Each number is 128 + 32 x the weight over the matrix's rms, rounded and kept within 0 to 255. Layers, rows and columns count from 0. Numbers have three digits each.

# layer 4 MLP down (transposed), 3072x768, rms 0.0181, rows 1201-1237, columns 384-575
131209146094133090175149112140180144117118119088061088135129078132154180119142168100205079101124170120121127253180080127124180117170030201182149176108152080144089149107165099179152113120117087077235157161154126170137146084092174139128129100117072152156057153158136105108153107146082101118049156146119123163152153154079150162071098162122113115120147137109090060088181138071137074062059118091144163118087061132137176141203129187164103149155172159104138072134153069134133155111092072150131121121183147181151142145145157171108220134084118131149185132154209138106085135123103049079
156134111130114194119112140125194177139141100116105105120150133148138106130186095110172128076054102085078144082109124099152175105104096153134150138171106121070078136089113111170086121136133121118128114035153172166091112174105102153090128128055146157100132144168134183120182113133185189161165088087077152117054115150114150104114111156134124153164120133153096111154153143187139093054136118075164131157165085143130105124160091145090126114095180118140094105144123163126132150122147105137118124143123172129094131130125098170169154107096179121139141175115109073141091149155091179101
161106130131130095141085144094147123111129061176106086168084104100097089169093159124090149106077125137104115132158114136089116077180138126119147128182107134109109139139130123103108150153152110137105133084170133137148125098140061112131128160126134121155142110120144137146133144120194125130158162107131124157130146114113187108166150068129144114132136144136084165181102149115135130170152121141136131157182150132101177069172095127120100194140127138137146127140109116094141114192100146135135180098101107141100098095116118142165150095160127170152103129123119130120197096141098152143
165182174175188081130071151188182122121113223109103136088100061166187127098149207133077105121166092225129162065117147075084124161099141147092147112086142167140068089058109133147155186115138238138100115149103173168137149161068133204126141102121169073099101118157092121076127094122150137127092197101121137125106105172117189137111071116092109109144114160133119115126188188172074049134108121155160136124074113144176123096174164139132149099083076181164141174133123135138151099096153120154115107116121184198106119147168086182070152129100146168149142146117107105126099122098127139205
125147166109088157098043083119178139116136084154182106082129084136101178098099246078132115159170118128148145121136164140145139127139142076115165158124116086134211181096141092104166139154176156170172160156109072125133119152097165120130150184144119061135141113097198106175166108114136137141166178108162205068081138198134111097123133115130155118141146164076097102163181116120060122107134103121078094128120112123125120131114163149183086144075122146143110121125088099139064181180071127188126084119163170163123191093117138115138154111102068129100152111173171094144100124057085144113
134123106120100152160158106102125161130173134104148146129110114138127111116084140128093150144173161158148132114096156146162157114114096164061101155090134088116111098122125082146157118130144133127138159198182124116160172094145129150130153119122099148099076153215157110112130050117132156106139135113143101146128105143072098104157153126120083091167135117102189136106139175109116111104117188128159151098094118113139123087097088184121097164128118144110118120128128094083061175136146137142150078118151144110122143139140187114165110128155190155173156140197171109146122118127150063157
158134134151092091166095153175192222108143180128127131149149128189140075158124109123126134081081118125163109114105091093160153127174138116192108176151201129193127104111179118068131139154186171158070135124122161131147164138105123111154117083118111130125159124099145156165152089103182162080087121124065133140118146069194114099107123145103149184133172150117073125138123146113148073129116146115166082145138184101117118132120070156203156077153145148193106142137116124104156135161098140115120094158157088127181093106178157118186134103053117124097111120132163205063096136184147172081
143095098143085077125146186180067099157123129119111111136147123125132108070104129175134208142128125119141039146167097166180143107159183149104151104094069128124109114185124164142068119044103168123156107107109095128096082097142137117165124086085142133086149156087101095117115177106177093156118165119121085128137175154085084105149138137125138129123052155149090136221160122138179144130101162099100120118101089094086110163140147122105108123082109092146165104158162102134223130088096175080117163129141109091162122182100103099071063158156132094099077096074122143101110127068138140158
121111106115117127092157128126114120188173095119099124094156133125133152146120138119101081150165110103151112142094149137064189189112151151104107142138179091146155125154114144087100124184146157144164184085112151141177137100095148099066086177102164129063090088096146115115143075094162087130188166153167165112126190086107158087080117138179126166117140115063109092163162123176122106115106124163182120087106118152066098105127150076186134084169133111127108139205130139145096061106099103085127036152179149140109130111082170112094101087102131118206093168158070169104134131040113122142
066131125088138136125150125112188121152179093099142144092158107154139116138139158110105139121118085121056127134126138164124144081128064126166159132179157094141100081077142159135142121165143091150140136128140112113132170120149133135195152118221169183093133141094071112124181186085156162109133088158096162118097158133127136104148123150132132130107106144147097135136099129102141145089114141157085138114173133144120085151089071135117118143142134111187139122135132126126070118166115132166155142182122119130126126140045089075171102095141141188128136117223094133115105133123165122137
077149140097128120112156139107109160112131139156089130123107181061116123139146164187145118101130152111178067117181139109117130117181162094116121100087144090095125127130123146093145096141142129115088105124122156145083097161150126154113092093107148137148155130004134116172103152121115106102131113113144133080163110160117097126149128102129176120143160161152101108076138120120098107159117102076147134135171127123157125173119152166164143149122094087109131144151098145071131154094186175127196103175118062108072093086084147155135083129143158142108112149077112140101079123107100068080
152172076105134118088106184126117157070190208112147135118111138052166107083122133151157113086093118176133123162143131128064177110152092111147142104106150107166097184078153116121074090153121176084083182155156119116094139134152144130096123058086166103129056083178113148108084176131118142166149124200147151129127147108102050148071207141091183164152173131142162119172140150080154114122122117183109129189086112164096123144180191163106175129090123168067101191144185166060105154097174182124163053130187153176124115100158096152144078110142114122182138136129150133103163119144137083093
131143125143174142107156089141094077123169112101089150121079082079109113198112067153160134108141097106175202153131088114107084087157134112140106163118121147165157095180148117105193157115136106045147173144168178099104155149125084078099105160160049175099223110186060161123128047116148101145118126154092145198089172118048100142090172190128183091098203182165118104137134142069123080072091034177089132171109174156149142129145097127154075154107039187130145111087115151165152160138102154147130075082142147054187140203113100147101129070115134068134180159077123132141248194081129117176
129159104109122144120115135144098141097086141141111152146132117120129133119103102164124108121162141145140136118125102112149103109120164092087181112151143147120171126148092121141125097095111133115143100127141112143178117092180106125115105113111131141101129090117138090126131116076102135162133087113151075145162132145101133123087144147143105081129111112129124150117112169165143108152176119121099188160127186157077133109111143157168123108141122149112103147136083125144117136112092138163120117112105121109131128127107128105099116092124105111156110102134168141104141135136123126151
174125138101144087062148135126122176170144127135124112108168093150095128128145136152046156153114094130171139128136140085150110118136152053114186110133162097122113137129072119129121155160121125108164112088103096062117104094129147150156163141106083160102127069084120119110136108072105143163162123134108109173146128124129163096111177125133069120094148180133086115166079165093113093112121185164101129106131122169188142125146130148156124139128150092099170143120096138110126113124138134101107077161035120143135102154120157115110103114096113089134149132162130138111076119108136080126
158072140109128137178143107144153125107067122105102087126137103122106183154201161161169129064097163099136172101170126064126182103087059124079101060155042139098111141105130098158092061144105129137082075084116169084127099121142182102120080146071141130064103137128106078095075136105165094147149195086122111147127132140096179119134137145159134095182122142107161148164124168097169107097157142049186156115156161072113058155105159126137125142106154106095165076181111050104127108147129124091106119135121109170121127087073141103178161122159134096124096124180136122092119113101161105124
143145124171086082119185098150138102097113208191101123124120096128108070136097117127136156122114128143133124117137154133106044108072121083133109081164116140122185181142103151095097130099125135118132126141116092154158132108150132142148118118072110105154134166094093156141149158168137131119127133113114105086107160093119109077095104133117180118104051123118116164140157111120139160175121114141194108051103118139088064119093166076121130079094133106175125163128067105128182091088093119116137125162080112133107115142145138102133137080085145161155145166144147081113132085144089160114
104088091100129138184148121142169097126179117109165179106144089134140161147144146113086124160151118092083166102151084120146141125117115122173103164154107088141046199107151095165117089119135081133150125170148130135086108118101094141134103135106116169135108108075118101153100084085099178107127054110096074133106154173115106114127163137126093158189096109125163144107096214032125141145078145146130145118146107078194168107157160086110113117131200185079143179129095121077146136126173097062103101082125159124122176170146167165149091120062120080153137150148115138070035088137126104101
061174096111155157120152139115196176125186046138127191149112199109112144156152113120136119143150158140180125134149125213145206099190117141157168178163112119193127054154132174085180141073143176083149155103136097133039176173134132134171064131111078163099135079110105183160170057068150132094110130069115098129085179179134136109174130159165126098176190172163131063140073129171138115138114080147114195107097085106064179163115104101136062138157111146123119148125180122153181070190143090093121107085164083110088167127155113111154119255125094095167102122135104197070133151046190220089
188136146094130136118173113079173157138104060203056100074138144168197213142134072147058095211105130087094199114111168108152129124101099147136154255109133139106163178109075167182152109094107111083143111140146128110121144144222146129114141158120103163148188143157042173098109125187123115103075161086120111141161086111052102065111101129151085216154070074127232100121105074079105161113126076136114156231133171130120195103129147110099082120139144142122090091172123112162165131126141160179066125117167129159167105106112078179101112152201194154097122103137091135111126095102156100107
143172086145096125116113143105122131141142090127075194079178148138196138170117070171081095138110130129136128102107162169126129135147110160083140067137089137073144116116108164141102136135130111126126128161125154113121144149152165092147139125101158105095198140158129153151091114147099123083119142151130092158133134135162116084080081144067142109154123124154113169163114097185118137096067153131112133173164078173076141134166107129150122128055121126084158142138126129097134187161127128116116090142185119132086075129179108119099112086123107142092123121118099134126109157111172172080
125177110126139137148108150128192071141156144124160159152133067113098183129118189147134101152118122093122150076111083133153117135185139132104120095169056132142136076142114132126230085117103107134065135129126152101105153169096119132121128158150215059139084130100159179140122136175078113179149122130058106117151141169159142164113159132084089121183162136160129132096148146097166141183096183139157157093087072133119158102153148081118106134108111047093124127121142125099111059170103116170149160078128161164152084156067166092110149148147154110120144140122113083134172178128105085090
126104094073100119094141157074082133157150173186134094133110131140150147162125140073097158197154155136153139135112149103125139157103122158126109151151033132111121087162135110212143081151115162108137104129143137144112099168200153148144140136104168155129138079131038106079153145138172135149149101113145091108150180064067084190148141135116108169117139111115112126134178141147129111143161139132126131141137156137134082101147138157077173161157178153133062180086098154110113157155076072153186163141099152161107136144079112114168075142105159142133098169125106100132150102128144139159
135134090166126160094136138109131131094077138141151055116185093143085146142079154176139065107060121091137079109144144131148080095099143114094163119151149139130116102154174159099155125118150243159109151167033156092105137114119086075137165113089132136113102114115094087123115138170134119140095121132050178156084177150154102116156111092075143154124147128144117117221122116175154106150119119131212140121087202126143111143124121117151079132100146140087119129124060130108128178123137154149169131122121090107140115119111149116143127141136135118137085154066115130091166148124152118114
170141077133187098184174159218110106099110138164132139163069088171156167060119105104177062080092099191082206179230153120126107090058191144104141123103039102155186092097076109137234117157176206101188172128087133159100171070130156096128131135090109100098135213130158037142116061161084154193090130057185170155049101096083110100164099145099108101145185048059200138112177107121146110179172153137144131126035086109090133069136191091100122105117104113207084092133085138131225106158066191197074129098193167159077131124139137165083120081111153039175168151171152048192176135106171128072
095153146140091164117195150128095134110130112103151102174133140132096137101099119189072133131129167121156173135172106141146196096124200113136128138103130116129126121085139155152095104141192161110153079109117121104134151100128136126127111119147080110131102125191118122144137126117171098116123126110103136139150152121114103143060129081125114143141129115106110148145093126163196124128131132142098151145101085127114133150171123161146143120116164134155163139137110138094130108100116115126109136138113094171131142182146120131125142124191111097118178134134108137122213092159126137126
113146106145121110145149139154141136085110155120095156137085121116140137109116135095131121120127131195137132155170106123130170144141158099091134125092100138107151139141108107144127086147127119136142101102140112149121121124178167146108099149136125078119114168166131117136098131156150109090174089062069141177143152141116151107121144099146108101144129122108118093071110135151148112095146175142176124119128163090140163114109104138133153154131126134170106105161071099123107084152161106124093168093119129144151193120111167103149078117127170129110105138181127141164098137113143139130
128093117141131116113149113117138126128130145165134145153101126119099122120132143083103134126126133132124165124153121131125105101163140074123125151119118118154085114175186123130149151148129189088109102108112108128094107107169124135132110144144145100114095142110100115134155189144134087129151143134097143147138103151096114129116148126103104142158131153129103095114099155121112102123152158130127096162095127137119156153113130126142105106114134123128141125118139122125120157158136165140136085124122100159103093168148163182164141122092146100142139150146150167132112103105118123126
135138155150083123127180124133138109149145090139123130126150181104207116138136129146137184100130162144149109117146074116192149068091099164120178181125079121128148110097139161138118077140087115134162102082129131160123153102148125132113113107123128109211161176055105124111112108148119115157098139155177136183139119151110052106143094123169159150170106140070108116088165139140068122133178129157115111128191092108087132130094119116178117136142174094150111144130102182090059111045129150129208115135140086121148090143133119148119097178137130130153124100089105127109194118138121127136
083176100029095146182166133106119098114106117206089130187129116114158084107175063158120140071095167097108203140088123091148132096145130080079157142194175150132158072143142159045080103108116093114149187131138128219137166084142164126111130006146080178117116114109163106166142143125154105108058179184148151063051114116082198105074104127108078168166073153111115130128202100109117157111173099097133122153070098056106155153143125128155115062127212106084133101117091142071157118013080141179173104138076048141142129158123135065118162152169115096126054139084144156057128138123135180067
116110116170160086128110073077158116147085115172126124098118137084169139059121172082120158103126098122162141156122137134142130138111086177108086123099075085096136071155157224171144063140085134108193130110150104118128113087130129142139096146094146092087130177169152127120104117092147124105137132175132194138141166156066127065126151118164117112165127184130133076155123199093103135167097122153110185117082100077123132199114130112098162094058139138112176161127118172163146140123144177145083128114094193105132116110081104153111114119101090177208184142108141070172174115175101144094
116070146107146144144169188090102135160132146165140145092136124179127163129139111137104155100108093151139159148089135109094139121075153089141139151166118150115114142139157091109052125086126101160137092085152098118142135139102163107157135091114089129142103123106155127129126131105100158136126125103125123067109126111119096131087153136135124134158121134147134132146191124140114148144127148136110141147076080081133149100072107114140127144088113150169105173035086097121096146098117105129154122136160109178151165132120132123158131135197144090115134164106138105156132148137132164164
127088123128114113104108145149101104168146099135105095162146084129086125085171096092091149140122105097141082134193122112078142145095129114132139152134160169132198133144087097154118104118151126168116172118098164092119106093159160105106158163121096174117109086139170133095140146098196151113168082128124142154138110175110128120123146141139167074104141169106085134154158108104111125169165136206111108077106098185100162125148115097128094147105185153112169131123067074136212124108122138147148107149146108119133101095167084161170082155100161116122116115137151072090102127161113136098
114153126167151119147147160188139093134113152142140143102146121149134155090125088127096122088105133103115170128169117104138098115115120121103105105139134093149135105133167107112129130146156100131143114127143115108145101167150036137116137124110138139095157079187107107106129154105125103078060117118153121128096142140118098133135140144086171176163166130166059139135126191150139105158162111168124106115157153144158154094129153152112146122134104107136151109116121174095139150128087062155113117131161180112127154124066128138126116149084124165115143127131169131115138130073124118124
173147093142020124114095143164082132092200159159141064142146093108142131127100170199199135093152169164141163138133058088107157095114175134167120068126152076183109089120077140130127105151106065062133133096136060156130071193113113068092123107122177105168126119142058114137113085100098144128126166134123134071126079070180188171131188126112155165105150075126142147128128173056134156119141145212140149154119145158172083085168114166148134127131144090078135131119144135107052098161156201193177144115168159121137145095109121097083102157148137113173132185052146135134153156108137119134
150165138185096117128164120154172087139172074164041185132150175125111111152137113101141135099128113189185179127159113143213131141133146147100139145118116091133154151087098105145118181138131103108147104153195150150124065119115148177083159129129160145150119101131156179114150109124135133088141166158116169119130148161098139146142108072139175159183156100107172159180129102112147071139160120097115147136129092122126118072076144109128085054114130100115125187109151159070158120140095075102132191132162153185156093137129171101163171142114164145199098108090068077142157154068119098097
108114161097137134133125098125140141091144089192179126175128131092125124093123124163108136106112144124115153111127159116133112141109137127132157139159123094090113150142163140150122134111127164173162115122137160090106120135126084107090130147100138153143105134103146132183087117124208126108121148080128110141134158147135124140130088105094142127162120116120137109099138124116118132121104074114176126151130145155141164138149156096144148139173095096130136113101119135143166184159168120134151107116143087088112153156111112109149080091067159085036073156073071146062133106113129179132
# layer 4 MLP up, 3072x768, rms 0.0223, rows 1202-1237, columns 384-575
089131091149196153082096162136146162135109158104071127068104119101198068122150098112130113099176050106168166086125179153186192127115085103091128143145133161196187168110171113088166061157161111148140109140209165156151155146113073138119126135133158182185141186126090119124182138076096118120127102165146133152128130146118129119135145144182126130167163144139081168086180152104131124108165075132179099095127095103105141176155110091095122211116145204081140144105161128149161122130132156108085110121108173143115129144174116126175151108104133090119127097148106098121146063140130104132
092126181172076102121099120120109106094110136081175123100151141088125100093123100131143104138153129108116107085088111154106130099127175159135105153091145141151089121114117058100129140157145146104061099113112129138196117116129131176141130151128091137090077166129111159151155104144126190096143202113120151141077117133113178041131124097164137111081124148139159132158195118174088148120156117139089139120044109139111164126109115148107194116134159124110079134094159111114105112138128169104224144091135129095088103155141141119146120117119155153127141156135154116176134150109152094119
130219082106111092135089132186175135071118130092090141089099187150222124111122135147112114166133093120181124114154115100122134186091125103086106154095140081223147145133103185108193119187095152108097132140148117121161059091128173117111098149131163047118137171130092076135070148127145103127112096102112121122039059076102103180133154087134143126171147102118075120112073122151086139077164130133123122133100156076129088130157181116144111149085065189149141103113166191131141143161090131151076128095127103155172182059214094140148137091131126140176143125040071139181091084138154109102
088143147134149056124103124187128111137140197083101122106155139106109093156127113158171158079112123129098089105119115144118090152101062193140120118147102204105138141119141112159180158122141158169138089110118179120064107153129125096139112145127094122147045199142077118168070128160140112085132163161157083083149073145110119188138122141118135119113069113108116106144069174110115077186117125078139119143046133053061143178101131119174104131149077132135164178156091145107130176186122111148176116108159071129100135124097088141165135213144074139186161149076101145112075088128118119183
172175174104152121143106145140173150125119148085129139128151086152122105075134156103093122091141119112132123134130176111113149150130149117127074085144168135133130120141136159142156166150121117100191140127122104123133180132114042151060160112130109172139117125137102132106130123090133129081126154143173117125146121092100104109139148123073137141130065125123109092116170114130102135100117074122188148124115130067134131115074084124155120073161179151101106156113126142154091085083108138104107113094120151088114130089158103124165088128125156118137067139119129115111188073094141154121
220119138126173105162118177155132159113128084117123115063088158133149140150047157135182109163118113102222095095092137135096212121122120118125106161091099146161162151129179111147121061153139119053105114152059088083143175159171102142126106138141153144145157104086060109142108108100135134107159153053108138110163168149123113132131129160126167129176083092129108086098063163148069110159150044090114079112122151144176132166042113124097121200139120115108145055075132220183093142154120157156124153160122133153074114114197107142131127130102115091123117194201067106089150121136107182092
146121118087122089079128130116051104182126143164177140098122158080138157050134126172145116114113069087124150061151212114143157148165164137160150141137161144194101129163157079187112087123166134101092097122105121129191132160149112065139115196095154168113085168131075115116158149142180070166182146125178164114106151133118116138108048073108167089085134109122090124079167142222093111139126081108102091098115124132097143136117110088157131102161107115199089134108192184115136177130134108182079132163101096112126137091135147067159110083165051174117108144123130100091082160131106121218
089104075216108138152071076146162139106176150137171140132111135098181087071174159106234105060120098088186064135114124070159121131105162157169205129152124129171050112061115199106126137140174133203157144109065120069139205151205159100192030211125117105113133099115091177055152157088133114094113148096123126192114136099112155131152142148136135105095098105152178114081098142072147155167133151121136130093101123131110129159103093104176148080111121130141181109076120084130135158117100117152134123106143101067188121199137175144077129145129093043048168063170150151060140142141089160112
154092197164146172117180149106104154112083161115107167081099132140167102113146064096103129157119157113089138128154076103111126090218103124145139130130110112093179116087142097117137057126141137093137092177105139145118188118150088199109094130122140171126186104106067113084175196131114114125146152066144136158151159171117145136134141096175106054070174147093095100113180150131148106098171116148066168100175149145112115126140125129160131175112088113061133139117153216140190141117185137136110123153112103183111148159156071141146145177175149144190136087094088132115108091145137188105
189122130136142165123090150120092147130149133135114121098093082103135140137143086142132087135078115187157177075100123160164143146136133178154128118109149167126185164090108097085126113158129147143110134137155149070108087063119153131139159115120162111105122118100111104117112099135193135092137128134115123162066147102131124160088164132135161117168145060125109106129075135076090131158152102120122112113182125143108196175148125135136137136152146134164182086122125191140119086157112095072165145141131114204172148195120098147155123138158129122149107117131121128132095129178178157111
156101167193169049125149101099138114130135166147097127103108190105121086111121135151125068147058184142113155154100173129210120137215108069102189154145138205116157132103105118103146088186137054161148082167112174142075124112094096174148045170065140167154157148132118085123136159092203141150086118062127155147137105169125179171143154052129210082070136113143079142155098092142098105101175132082139131117143118141085116142109130079106074183136101222154168093157099152143133090079132127095095197142102129124177175147126156112160136167097143171121103128072144122079154171161096157180
079116132190149225120127101143117112138155153124156160089119107163137060175114141098105138218202134169138121138151133181086137127133167122105121117069145122173065139231100147124190078128135108093110163133154171141119132149109114119140085171114152085153081162126117072084184079079102189173119120155111087161088169071137155087140157122178153140106073109099154123137114113114082101160140151102133133127166136145070186182153057116177149067056120220108120138143169067117112104133107108129159094121142224180149126186101135076128151135133188130149152180195095132174181166102128097199
115148148179101110133107120110108203189129117161133129093075083105120160125140143154140138136148111097128105154115127157099142134127099103137120137141100141175153121111119147119110152121134109084132080134100101178124058132160114137132132146124110124143096088129131097153120055123132191133125068160128107123112135133114186127100131141110099119136111156119145080160111109118132122156133146131144079134120153119126124077111141140194127138172112130135112144136129105158112155167154135098073151125130113079105170142136139136141182114125159125130095104139128114055157125155125123162
143117085140108108126133145143121146123131087150098145112109183170100134109115120093115144154131105123126161116153117129157115167130116060138134132160150105133088147138104116070185122163133129134091112145122190148088078101116137126136129116152130109118138137134110117129098113120147109152151148168124157115131103117112152118136174147151081112171159153154139167154096136181107163138113091152161126119147128162126109159099154113145135118094116089075116139106135109137128159139073173124168113109103133103155118133133132130142108149113160138087145125110153125089177076090104169166
152102134137117124083088121148173147158101107213126143167145142087070130133083126139140129151094094154118063140185148117188169130160098063151101070123133101113125121135132156113164140108128141084155130128162166130134147115104174152093175101138080182120155119095160155127121170175090125150151167183118103139081152119126165133145156189118114105140127095109125140132106179106083094105166045189112126066072143156122147166098154121152142162147083093094117119115109136089145060140106132089209148149137159173102106163151085115153109139122109160180137133126101164069090145140149141098
117124122168164145148141167122095180082163097119110114119124083150137061133082070112147115135203102187176120089175112090136159169166098069134037168167153139151121103120130101092210139185070130105110130133175165103132145189111127109103127095135131096130107126129143086109138209158134153150099136133172117098140138096125107102130098060100158147146142057042116109100109110093128057098130103150197148086105063145160183112103142141136112089102115139143147082127170188086079160144107116160117186146070139135108116123133195193109148162155075138152161172120173104145175146086106125168
135098153183150114131131185097147189144112138096085152104161103154113105075130097141096099080136100067132118093178112118110096122109075110161197047125138142094147131147137101116152124125183125180183122123145096115156071159154098120173144145106118176143121117114124172165122150215068116136137200154141096114123128126131117184152159117156106114130152127122131143091154110072102148100159132143180099133111111140115150122108171120141153164148110139108202118141191141096143124093068117122167104065078171141171114154097167178102144149161154106193081122136106118129137109105133090071
073139119147090139226130101123149158098171126096169151136133165211163175195143116089157086097166147144079104059153099168087133125118113078102135166144203168130120174078090148237160083087117084211178120141114048087139125121119048115113099099094126126086121139125109166093123163125098204172154135101153100145119141104103113150139154167144141136162132188115118076111127187075189135093119158135131144108090165140148185114095109073204090168212132172129181128054165047117124158145121093078143133159148152196110105082154194103201110182127128207137153098142116126082121183176122147162
084116181155106204135097124102094169107137113135059127091151083130139085069057095128190099116124143154105142147143154113129127145145125116105117169098167119106132169094147107147113135126119165137150144155150118095152109145076081124142089096099130129095150085080081119139129145095119101179117134096061157079080138100110137196114142094141111121130146159055082178106184147166109084122174082081085084094084150131074126132091156072118143176135112181153130067135109183155085088114121113130168172140118151137105086113121113124085076112180106178134106072124124122167155107178129101124
158110096179135108129126161153164098110137090153101144146093111149135092094117145110129151121093144120140154101137111106159106114131111105143140147109133207136098142148132117137154123192157080116121151095069127139149117105136127132085156133141081098105140164115115090143170164153157158134164136096109152124149117151114138176152158089179107120184133132139147082124134135152109120098148129125146113156168125151171174138147155114145129157071120134142130115124102100146164113121111133114133135127100158107252112056133086142128122109116135144105114159186140078140088137092104158156
142156125173103144119080148141116105146129131178150125150146129146093152129148133156177148083120105100077163105171138113170111159146119120092133151098115165154127115122144121103141127178093078112096157138129107122194095079122153109129123161090108125101143153123145136064106085073091108073084100159138087101152143109135161146086141098097125117134101136137082139118115142128152130106131138155173074109187156144096126151153161103140161047134124152107131131149122113158088132112088129189142188144131149130138189111156125152202123107079125051124103164218203116169083138121123167111
082161158160150180096119182188135136096143151203146132164084098122098131158115111091164160097145077094100073130118134128139168141116088107149108105118181093142151172092086132156147147140125126117143129149114073126159174078157159155149119153107102096108134107137116190097149103142109135157151183143185175102119137134076128134171152117117128153092106176148183056117132153171065145097114092181078124116088110145128145142149180096161167091106109155125168096147152127130200113140128128125149100122122188140163109112134116050106148108163076122146173111165082071099108163154148115139
126113127119126167108110165175109101138130069080115138122087144196121130116077112110151149116129091114126139107156214197139172096168134176115130210104121107136110152122119121139103116132161103116152144119147115145096141143177092127149150140124131110108077110104137152164129102139110188098079107103143111081078115126135135089146170112142145105143146160111111114121103119128153164142127112128109113125147209135127141139138160110172114107083123090154136133164154083108131153124115117166149173129129093221121166107118143112154145145181137126090157158173100107105102093143138118125
134126109158158162159082088127091093160168136119122111044045105122114114102124118160166132152091113156112183098043141122049103120079158142118196129096159142120080134200062101126158165152136150151086140125100083128122079066114079170086108098118141122134136137123129095193070079111138116114109189115175126122114131096110140119090134038082186110116116111125161150032181133066157135123147069143086119161139101157117112121095118101157139175198063085136117133036142144139210065122150142157102136150092154177096077049099019129127150141105106114153100084081132093104161130174106163203
184108157126140075167134131130144126139121136160084143098153196110154107087133164137132149080154158084091126166119118164080138134152102108113099128151145157154110083135145111134129088142157130129131178136075160107124081144078094152119118112116137082152158094145123119199125120198120099162140147152073128134117087150120151162124128156134150096140111133156076095156104133153120133096129094130120151148097123105131104121112113117123101117135173169140118139142145120150076084149142082100118158172123168108083123104101110142076166158134127147125115117068070102115098135187158115133
097143149144122096130129077145141090117165181106146159101131122141180136103126115134153125121094155109105113189114123179108100172148175154130129085071151164174167124155110126094137138083106115165128154108108116095132145124093100104108138162151160142134133142104117097133111106153156131119088152068137141167077119154119115149139091127167181121068080133101154082131155114178167166122129149142147152131107076129140151149119141133160113098179106139148097128137155176175128090160140120108168118105178146091100128087129098131148125154144119106128122167110121075124108134136157141119
115108107144114085129136125087127115126111180099123169141141109130120141130103146132128135154080146081137119134105153137085097137154142101119156072137127133165105146150139127132134151160105123143121160115109136121134069105124108110089148150133166098133156154123108181115146173139176066134137144098128136172069128096159111135120163100143163088114079133107181091117122129160108119129108116114156130143112091116165097139098108122193161050140113123127130142090133102177153103085079132106154106120159150108135126118158099145153141166112142133121181131136160106135130134139120135111
124116143096130078146097135152131153072181116168171108117091146101106079126096166161196136191114149091068119138132130166128185147110181145196141164152123112172126163188108036118114156154056113139117128115084105097080084143123140120101090175148136085105130154071134119207103105101128124124146166121109061093193153128126162171165169047075154099160146138112127133058103174159113113156134118129084151121159100142078114120057221078187124126169126134020145140112115099189106163166125095154165141128085152071145188195174105093129084124200115090155098183103078142154108118145087105150
129121175088086173124098166120050137149119086108070112094063136137156186102143100164150120075162169142171099120161161107150144080137159148090118141072126129133134173102120151174158113101111136116072109204122149057111058085086111140126127155136151104180118190131145121083114035123147151119095117122118129181144115106140156116087162139131161112134168098133122158167119148185076089101149161146099128108138116116107102123126127094135083108135089138105110153117082113155142066121113156123125132080072185188113130080129100163160137159149091164041132159125106106142111088096097141176
086125157143164155159093108125117061143108135099138140127118098130188097108164027150190165120141113136145147105066108147156168128072145113103126110110124137121105138129134117091138152130144139155103070135121032185159143141114120141169081111125138165165109155106095112139165089136103108167158112099130141113120061110120156097090094124129189097097164128150132151089105163131140141208163076119081117124131121051081136122086108117122138120145136127088075140171194190115186182142102177117182092162081151121158075149157108131171152167112157120065134095161117102091132130128151148084
145143096140149138121126184119123196155122108146109116145147145110185132113150122140193132116129186119148159186130082118131110097116126152153115125092105160141153121133136144124138129189165210159159177130119099101158112080113127109094104160113160121109153142125115153128113169124169120150125156044111170185112132127114151192146147147110174189106129108122117127121085147114071192088128100135171125144132198100138097147140160119122111131101137142144141151137116175140190119126116140141081138152094098154171147159170122116096137148172166122174111097156143133119177112132158114117
167147083136117160076153106123143131112131095104177129175133163108111077140153149089151151087093121126146101144100122163108078172099144123173131148135112119134121141197098122108173095154132104148104152118195158106138083101119113109131143169138096070095097169122100138195152098156123097161094089137147153148135158113136143076139075090158164149167122121164084176141102132153111097119158106162114015103162079153098055137121097109157133118177122095060074145120094068093151124110116140132146141115102213141132167112160167093140113126130122207110195061123124045146093109139144148151
150120076180124126176097150103118169119105149080132144070063130162145084134098209157148156131145113114090107159137121123119123131153111076121110110153132124149132090119131233154171095118104159074143123137151163142153103164142138115112193130127135130187135169101123105115204107055136112103110108109161114109138165074104082223125144117159100116135136081096155134112134120151060155136179084183134055102141087100137178133137129105154127124136134165152138119147060183159154177151115115119137137095111148153118097136076142131159158143169135100069118116230210106075147155107149058097
081093101156149038178094100173194083126123139098118128147174204116127046176126140153105089091170131164118177152118140061160063123145139029148104132142120145136179200161106164144106157131136129164104044163174103053116164111061062153123128085119149118168098119137157110112140159130140108185167149099138154204140093107058121152129175024151148107158080121138066091094130183167142096145150152133113176127091144138112168154124122128080044209129109171179166049141155205144140150221082150131108138142195105160112118132091080172142149159140139139120167159143061146131152141122158090092
101111227136118118090109109135170106129105121169145141155092087135162076115141169144148128107132135138161051150123105172177180098176081111117090131168192120132067172179108181107167097145129058096126136132152125082112141159122128157148186143126101112127164124103109109100162167100119176182121091153136118122152101163115122106143097156107145132144072046139117104050125171161121082078111099143088137091055122133149136184118098139114125128106123179085157113088162116137164158167075128084171155121157142190092094136163117113166147135105083173119123116111140140096198110117177132177
155110153186126150122096126197157114176115143116063126141096157130173116081128182154137153119138106124110124140135110156111164150117158133159133123125101150160105160101062082084078156110167145130121141168124121110115139163121124145120136079139118150090105097154124133138143125160039172168102127133112099094090105083141159086081113170124155087074129154140128113107124077136154110124153115153082154066175122144097183162161051119127147125149094157111060147119180112134121056099077119170066114147072171160105091125131123116130144148124121166182191150172116138176114108040113068152